config.yaml
num_key_value_heads: 1
norm: "layernorm"
norm_place: "pre"
rope_fraction: 1.0
init_std_up: 0.0414
learning_rate: 0.0039
beta1: 0.95
max_grad_norm: 1.0
decay_shape: "linear"
max_seq_len: 1024
max_steps: 6437
dataset: "wikipedia_en"
Each number is 128 + 32 x the weight over its row's rms, rounded and kept within 0 to 255. Layers, rows and columns count from 0. The size above them is the row's rms in percent of the matrix's.

# layer 5 MLP down (transposed), 512x128, rms 0.187, rows 163-175, columns 0-127
size [109  84 111 109  90 105 107 103  98  87  91  93  87]
[[113 131 160 126 217 198  51 127 145 169  92 113  98 107 143 131 141 121 113 103  92 179 130 133 144 106 138 133 133  85 129 135 120 117 171  94  96 114 143 172 128  98 105 174 139 181 174 105 117 107  84 105 182  82 159 146  95 103 111 125 146 113 115 123  94  63  93 139 197 138 107 157 114 167 200 134 147  99 156 136  73 169 126 127 111 130 139 143 119 172 138  85 114 115  83 141 101 149 112 145 124 212  73  86  75 135 148 108 136 135  86 127  91 100 103  99 182 139 113 129 129  94 176  86  86  87  87 127]
 [ 89 185 193 130 102 139 110  97 149  96 149 185 126 133 151 122 128 124  88 162  94 115 157 125 121 122 129  94 153  69 178 143 158  64  59  99 124 126 185 158 179 174 156 126 136 115 128 119 138 156 136  92 146 117 173 117 182  97 147 144 108 124 126 103  77 107 192 127 106 105 147 183 142 106 145 139 139 178 181 156 121 111  46 129 154 195 132 163 107 140 102 130 134 180 187 123 166 136 108  98 183 163 116  97 131 164 139 139 166 120 136 182 127 169 124 157 115 129  73 182 191 137  99 111  90 111 132 107]
 [123  73  57 122 143 110 154  36  90  84 170 105 133 134 107 125 141  67 130 133 140 167 168 113 125 107  95 130 112 157 203 144  83 125 113  95 163 103  94 113 116 116  89 161 139 139 155 108 131 183 125 168 139 163 137  96 114 116  80 107 139 147 112 120 106 106 109 114 135 138 158 217 105 159 108 129  68  97 130 139 155 133 132 152 210 157 155 126 120 174 108 118 150 113 185 188 136 116 107 133 132  69 145 114 163 117  56 134 124 105 108 112 151 124  82 181 128  98 132 121 107 143 127 195 161 133 117  42]
 [167 145 117 108 110  90 109 179 136 119 116 129  67 137 103 158 135 112 118 140 100 168  95 190 103 101  80 135 160  60 119 124 106 101  93 175  65 152 110  76  74 180  96 141 147  83 149  91 159 159 128 105 111  96  95 125 140 126  81 130 159 164 161 148 123 150 102  87 114 182 123 188  93 168 123 120 143 117 143 128 147  92 111  95 120  98 140 133 171 136 145  68  82 141 125 146 112 177 159  97 127 209 140 104 142 164 165  72 121 130 199 148  91 177 164 155 111 180 131 118 128 151 110 116  79 144 195 109]
 [106 145 114 192 110 149 129 105  91 106 104 173 117 138 145  78 139 139 161 128 108  87 159 148 119 117  78  90 161 145 132 128 135 109 120 102 130 145 126 142 118 108 131 170  68 115 114  98 138 150 159 117 126 103  90 114  98  69 107 163  75  98 162 134 123 125 176  99 141 164  60 158 158 128 133 182  93 109 129 137  98  93 187  66 156 144 184  82 153 129 163  47  84  75 126 168  85 108 135 130  71  18  87  87  98 140 109 137  97 125 164 122 130  99 107 106 109 103 138 159 137 111  66 175 145 123  93 127]
 [113 121 135  98 180 161 152  75  83 120 167 147  85 131 121  93 151 151 142  92 120 125 104 123 141 140 131 139  86 117  87  92 124 109 108 199  90 158  72 135 146 195 152 149 135 119 137 144  65 114  74 104 117 111 121 166 157 140 200 130 107 132 175 116 132 108 129  98  85 126 148 111 122 164 146  92 159  79 138 100 171 157 118 177 138 104 152 162 127 106 107 107  92 133  78 137 130 103 139  44 108 134  92 108 190  73 171 145 165 221 163 112 175 165 135 171 196 166 151 139 111 119 131 162 103  89 148 141]
 [188  97 164 139 159 158 170 100 142 111 161 103 101  85 103 122 148 133 102  89  98 129 123 176 200 164 133 173 188  87 122 153 101 198 120 111 100 214  74 100 122 131 163 134 118 150 159 128 141 167 154  98 124 130 119 208 177  98 116 101 157 155  78 160 124 131 109 137 129 158 133 160 135 103 119 174  94 101 130 122 114 100 132  96 169 104 131 118 115 144 126 138 108 183 155 141 189 112 143 106 122 109  67 100  95 127 156 141 137 118  53  70 130 126 139  85 125  69  66 107 132 144 129 141 151 130 121  42]
 [119 119 120 162 161 197 147 189 151 138 168  66 156 114  98 143 107 155 127  96  94  92 135  93 164 183 114 164 189 143  86 139 128 121 125 139 104 147 149 189 151 119  66 197 127 152 124 112 134  95 157 122 122 154 175 149 100  87 156 115 144 142  98  74 134  78 116 119 159 136 107 135 164 172 138 114  70  74 129 156 130 165 119 127 125  74 141 130 138 127 104  87 165 150  79 121 129 104 107 166 104  49 149 103 162  94 175 133 122 121 131  96 135 220 121 113 101 162 114 183  77 123 110 136  80  98 143  73]
 [ 92 130 116 161 166 156 105 178 127  71  94  67 129 161  68 101 114 112 141 126 177 123 100 152 157 192 163 196 127 119 146 144 154 107 143  88 157 147 152 122 150  43 107 151 107  91 121  74 102 127  65 140 168 180  89 125 116 150 195 155 170 110 149 138 154 202  59 116  96 134 100 136 180 122 108 176 169  90 105 143 174 132 103 151 161 149  97 144  84 157 121 150 148 139 144 123 125 153 120  86 149 148  83 125 122 160  92 154 135 185 125 148 153  86 129 129 161  95  97 129 119 118 166  98  92 103  82 143]
 [130  97  91 142  98  95 122 111 175 114 155 121 157 144 219 112 177  86 108  75 135 121  88 125  79 113  98  81 132 116 146 130 131 120 106 102  91 130  82 158 120 160 127 139 126 121 132 134 127  78 103 117 112 134 115  94 136 143 124 120 142 141 224 123 104 212 155 121 152  68  89 127  93 114 189 120 177 113 105 127  87 143 130 133  72 158 124 170 154 146 109 105 139 128 176 141  93 155 138 121 124 133  71 121 142  98 172 160 129 139 111 125 210  65 129 126 151  61 100 201 111 187 110 141  83  82 100 156]
 [105 110 119 173 169  88  83  71 118 121 107 127 131 146 150 186 153 163 171 106 121 131 109 141 100 137 119  98  85 113  97 146 137 211 152 113 107  88 129  99 169 171 172 183 115 160  84 147  73  41  88 125 121 182 111 135 139 149 120 147 148 149 125  59 103 131 106  87  99 127 147  73 105  99 155 124 134 135  75 147  51 143 141 132 149 157 182 138  73 117 177  93 121 158 120 113 127  81  94 154 182  98 140 149 117 109 146 100  96 166 117 135 118 109 108 135 107  87 141 164 191 114 133  87  60 110 154 122]
 [189 191 148 111 121 121 109 113 136  70  80 134 168 142 177 122 108 132 142 126 115 146  96 140 155  92  91 100 100  83 121 130 159  89 132 129 112  93 129 148 196 141 108 104 176 130 107 162 138 136 119 128  85 151 106  94 158  96 162 161 109 147  76 125 182 161 156 178 107 165 177 156  88 184 128 183 153 116 129 134 135  79  75 124 136 191 106 113 166 151  80 153 151 139 149 142  85 100 132 199 177 179 167 137 128 154 144 171 151 117 132 125 109 144 150 139 119  70 155  84 148  73  87 128 120 131 134  32]
 [153  95 166 106 175 199  87 147 115 112 103 123 175 134 106 139 186 188 185 160 133 138 133 158 130 143 109 122 140  69 186 115 144 140 115  90 180  59  94 121  63 130 122 130 135 121  95 172  80  61 119 122 101 174  94 134  93  71 103 131 153 136 119  70 119 185  83 122 131 128 167 131 128  91 147 122 173 132 118 130 155 108 169 103 132 211 174 134  90  73 116 122 100 114  81 106 119 156 101 126 148 115 105  87 139 179 153 138 134 121 131 162  88 102 138 129 121 190 125 156 136 126  89  79 111 182 139  99]]
# layer 5 MLP up, 512x128, rms 0.218, rows 164-175, columns 0-127
size [ 95 108 112  97 101 112 104 106 100  91 101  99]
[[127  89  76 112 173 117 162 142 116 129 125  97 158 112 154 190 115 120 142 127 160 128  93 143 143 112 110 143 105 169  83 122 102 164 205 109 160 127  75  95 101  78  87 127 147 138 126 132 115  87 134 151 154 153  86 185 100 106  98 105 162 111 129 135 192 171  66 109 120 171 133  85 106 144 123 102 111 142  84 136 142 128 170 142 103  97 153 143 141 106 155 142 128  48  57 137  69 116 140 142  84  66 166 163 109  54 139 144 109 105 128 112 115 104  52 105 142 147 157 114  75 117 167 159 200 167 132 155]
 [139 125  99 127 144 128 139 180 104  64 148 138 106 152 155  60 156 111 129 148  89 121 219  76 132 120 125 147  80  77 186 141 117 139  45 150 125 121 132  91 139 166 147 114 118 110 115 111 146 133  78 183 118 131 146  87 128 110 107 157 131 181 155  76  75  90 113 177 129 159 105 200 121 130 119 130  97 117  59  79 107 138 131 117 139 128 134 136 125 175 121 156 117  84 117 126 143  78  91 172 194 106 136  85 184 109 137  92 170 101 139 108 103 142  73 131 123  88 159 157 164 188  95 172 113 112 135 133]
 [156  95  90 139 114 121 166 143 171  87 134 123 113 130 125 112 156  77 135 139 139  39 162 134 142 128  62 131 112 156  94 117 167 136 177  89 130 165 110 179 159  86 153 123 163 115 143  98 118 152 114 185 168 170  98 161 108 117 184 101 106  77  77 111 134 105 170 139 172 165  99  93 121 138 117 117 121  98 102 127 166 170 176 134 118 102 111 174 139 130 144  95 149 168 178 158  84 123 130  89 131  54  66  65  89  59  87  80 138 134 122 112 113 116  86 109 157 132 171 144 178  80 145 177 144 116 135 136]
 [145 101  83  97 109 125 122 115 154 168 130 140 178 131  75 165 128 132 154 139 127 142 109 139 142  96 120 162 147 127 145 114 118 111 125 157 129  87 175 106 132 114 155  58  83 111  87 142 120 119  90 119 119 122 147 103 102 182  84 111  88 166 132 123  56  79 123 153 165 130 176 172 111 118 114 157 151  96 113  74 118 169 147 157 160 117  98 173 140  89  83 170 135 164  88  30 126 147 136 113 137 171  65 209  93  65 118  95 120 135  64  98 130 121 147  61  93 122 126  79 128 178 172  87 145 153 137 142]
 [184  86  99  92 137 130 121 160 143 174 115 130 160 142 136 127 149  97 124 146  97 176 200 134 136 135 148 130 157  82 150 120  92  63  89 140 143 130 102 115 128 138 127 139 133 134 113 103 184 125 163 158 167 111 116  49 104 138 122 140 131 109 140 123 104 135 101  74 113 135 129 179 167 179  77  56  90  74  86  88  28 194 132 105  70 115  82 161  85 158 153 132 144 185 157 119 138 141 178 101 153  85 144 157 126 140 149  86 154 147 162 167 104 122  71  97  90 140  99 149 165 145 128 151 141 120 154 142]
 [125 117 118 119 140 139 127 176 131  96 148 112 166 141 138 113 146  99 155  73 138 156 136 175 159 143 165 147 166 120 122 142 135 156 102  76 135 115 116 105 134 112  28  91 109 147  55 132  91 126 110 137 104 113 177 139  86 121  93 115  83 161  43 132 102  80 145 164 149 121 128 150 158  33 172 101 140 166  82 160 114 131 147 124 145 171 111 158  87 136 162 178 156 141 104 168  96  59 155 145 169 117 150 142 152 119 129 102 176 107 118 108  30 140 128  80 101 108 190 106  97 167 103 136 134 130 108 129]
 [111 106 158 129 157 164  57 144 124 185 131 154  85  99 144 148 109 146  89 153 152 135 131 134  77  82 118  55 118 114 162 130 111 125 134 123 116 138 124 132  90 144 168 110 108 115 165 115  93 178 142  80 147 189 136 128 179 122 171  88  79 105 189 171 134 158 140 192 115  89 139 115  57 131  60 134 157 170 135  83  92 121 158 137 106 105 121  95 154  94 127 151 122  88 124 129 142 123 120 118  83 153  70 106 113 152  92  92 106 154 154 112 155  53 184 163 216 138 145 105 163  87 166 123 138  89 134 115]
 [128 110  75 199 163 156  89  99  92 112 108 112 175 102 135 139 115 154 177 102 116  92  89 127  90 142  66  66 147 111 139 143 145 191 157 105 133 163 117  87  81 158 102 120  88 114 207  86 148 144 150 120 116 102 143 131 129 119 207 116 104  74  94 102 126  82 157  88 135 108 141 109 104  92 121  79 158 168 120 148  68 148 140 171 142 179 167 132 156 101 186  92 156 139 144 126 116 137 158 165 103  70 133 179 115 178  90 112 103 152 104  62 116 131 192 130 149 111 107 169 154 106 136 126 146 110 151 136]
 [127 150 134 111 116 144 122 170 132 138 130 180 131 122  85 128  83 161 111 159 127 150 196 116 173 163 186 191 122 136 135 144 167 131 144 177 155 144 162 122 126 100 145  91 156 132 119 128 177 178 141 134 168 177 145 131 160 126 125 114 140 125  43 114 125  50 103 174 100 170 174 104 166 117  90 127 110 165 123 116 161  95  99 120 185 101 151 157 128 125 122 154 152 111  61  94 153 112 142 148 150 134 144 169 110 154 117 111 116 129 131 129  59 198 104 140 119 206  98  57 140  94 147 121 215 151 173 120]
 [129 113 129  61 106 155 160 169 123 116 131 140 105  88  87  89 125 109  92 157 121 129 173  99 157 112 122 182 143  84 138 105 117  57 115 125 152 191 122 101  87 101 120  59 140 122 144 126 151 167 111 143 167  98 161 107 144 134 151 109 127 113 121 197 112  71 118 193 126 118 126 142 134 106 110 122 147 137 154 127 185  96  76 133  83  82  40 136 154 175  97 155 109 123 101 115  90 139 140 117  59 137  76 142 125 109 122 136 171 134 156 108 162 113 145 117 153 207  77 100  71 114  86 177 183 182 139 128]
 [161 116 112 113 110 138 168 147 108 141 155  95 150 138 110 144 130  96  99 168 132 218 115 166  78 174 128 132 134 208 150 135  95 121 183 167 177 142  98 108  56 120 131 118 154 146 120 115 126 129 135 102 151 136  52 129 129 128 144 155 153 118 134 146 124  99 182 129 166 103 109 129 125  77 145 167 196 172 113 176 122 128 163 182 133 125  89 133 115 163 167 137 109 137  91  91  92 190 115  50 123  69 122 146 115 119 140 131 175 146 132  94 136  84 129 173  88 146 137 137  90 145 179 141 192 129 123 214]
 [ 99 168 105 139  60  52 159 144 137 146 131 129  89  74 163 147  90  61  67 106 132 133 125 129 115  98 103 108 136 124 123 149 143 123 106 155 163 179 192 151 189 134 117 104 134 139 144  47 121 144 147 115 139 171 150 152 173 162 171 116  92 152 117 168 115  67 147 102 136 150 107 140 156 155  79 101 102  83  81  99  81 152  94 128 130  30  92  89 114 168 138 143 131 103 125 163 150 118 158 128  95 136 144 178  94  65 148 152 173 130  86 106 167 132 108 152 158  89 134 120 117 126 133 178 141  80 123 146]]